{"hidden_size": 192, "num_attention_heads": 3, "positions": "learned", "schedule": "wsd", "final_lr_fraction": 0.0, "batch_tokens": 32768, "max_seq_len": 1024, "train_tokens": 288200000, "max_steps": 8796, "dataset": "wikipedia_en"}
Each number is 128 + 32 x the weight over its row's rms, rounded and kept within 0 to 255. Layers, rows and columns count from 0. Numbers have three digits each. The size before them is the row's rms in percent of the matrix's.

# down: layer 8 MLP down (transposed), 512x192, rms 0.122, rows 507-511, columns 0-63
# gate: layer 8 MLP gate, 512x192, rms 0.22, rows 508-511, columns 0-63
# up: layer 8 MLP up, 512x192, rms 0.209, rows 508-511, columns 0-63
down507 110:096167122213123049114128172136114061123110172120155160173141174149103082069094168086124138152112109082071115125111167141146110112144113122184128125078173145117137150164219116117162099140100098
gate508 105:121115165126112099133121139079168149140160095146078109102090119084102155127160119091098035102189096071130113163105077149131104140134113144101093101113149176156163165103139115128154139141136100
up508 098:168060112079099112104106105122127125129154109082105099083137109164080154128128084107122145156147076162113177116150102101139057154091147160158140158125041098120122148097193158113102146127122117
down508 100:208134195141195131096184127201186171112137114104154087081111190174110132151167102128107048079126149106090094094130152134107152200155148114152118125134112154169117143040173182173167068074138123
gate509 113:167179141151129151120148083090130197133133158178117160099085181053124121110119098090087103127124112164122194131080112128157144224116124111157127141145132138130112141090171118134097120121139137
up509 110:174105131153151120088096088118148123135135171171144150176163103091149169170103063068131129066100144135134096158136103125105201122141105125146140194161124129120151107101140130112079102171100133
down509 102:109083148044149162136153164174130118175080111093114149144119093102170136165183120165098108069128108142138145127120084124116161168143098125078138082111081154167106166158148123124117077186161183
gate510 108:164114168098096170091137133115101132098122088128152072164094070184183125105182106076144173158156150192126173116164148092149129148110109144106125136156094171131134129195113020116188104066102171
up510 101:144091149065181131076109159186081171118110089126166147104097118118135117137200095169090124081158142110116191063187175144138100073163132144113085163128112151144122160136138122167112135089140124
down510 104:179162119054085125126122099128148106134130130077150144100169160110136173121165162123162136133155093168110102064085097143124175114112127134145086172172134131147099128116058193134106132139088127
gate511 108:143162122139107153093112173144165111116126072117135102129170116158103094134160148119119072157146103084094161107078120063128121118192143098151105175175113111102104163183162089047162104179172121
up511 103:089180111123152124101128060138096122159121080087143133138110086095101180148152146111084086104132143132145171108113112081101163113114083074082157133119090076161181101138120116089139187147068114
down511 106:160124170255143103117178130071101129087094096131125084091097121131142064152083121164107128110086126132076134108124123059124104196149117088067179142130116172107090160100147126142113109149076100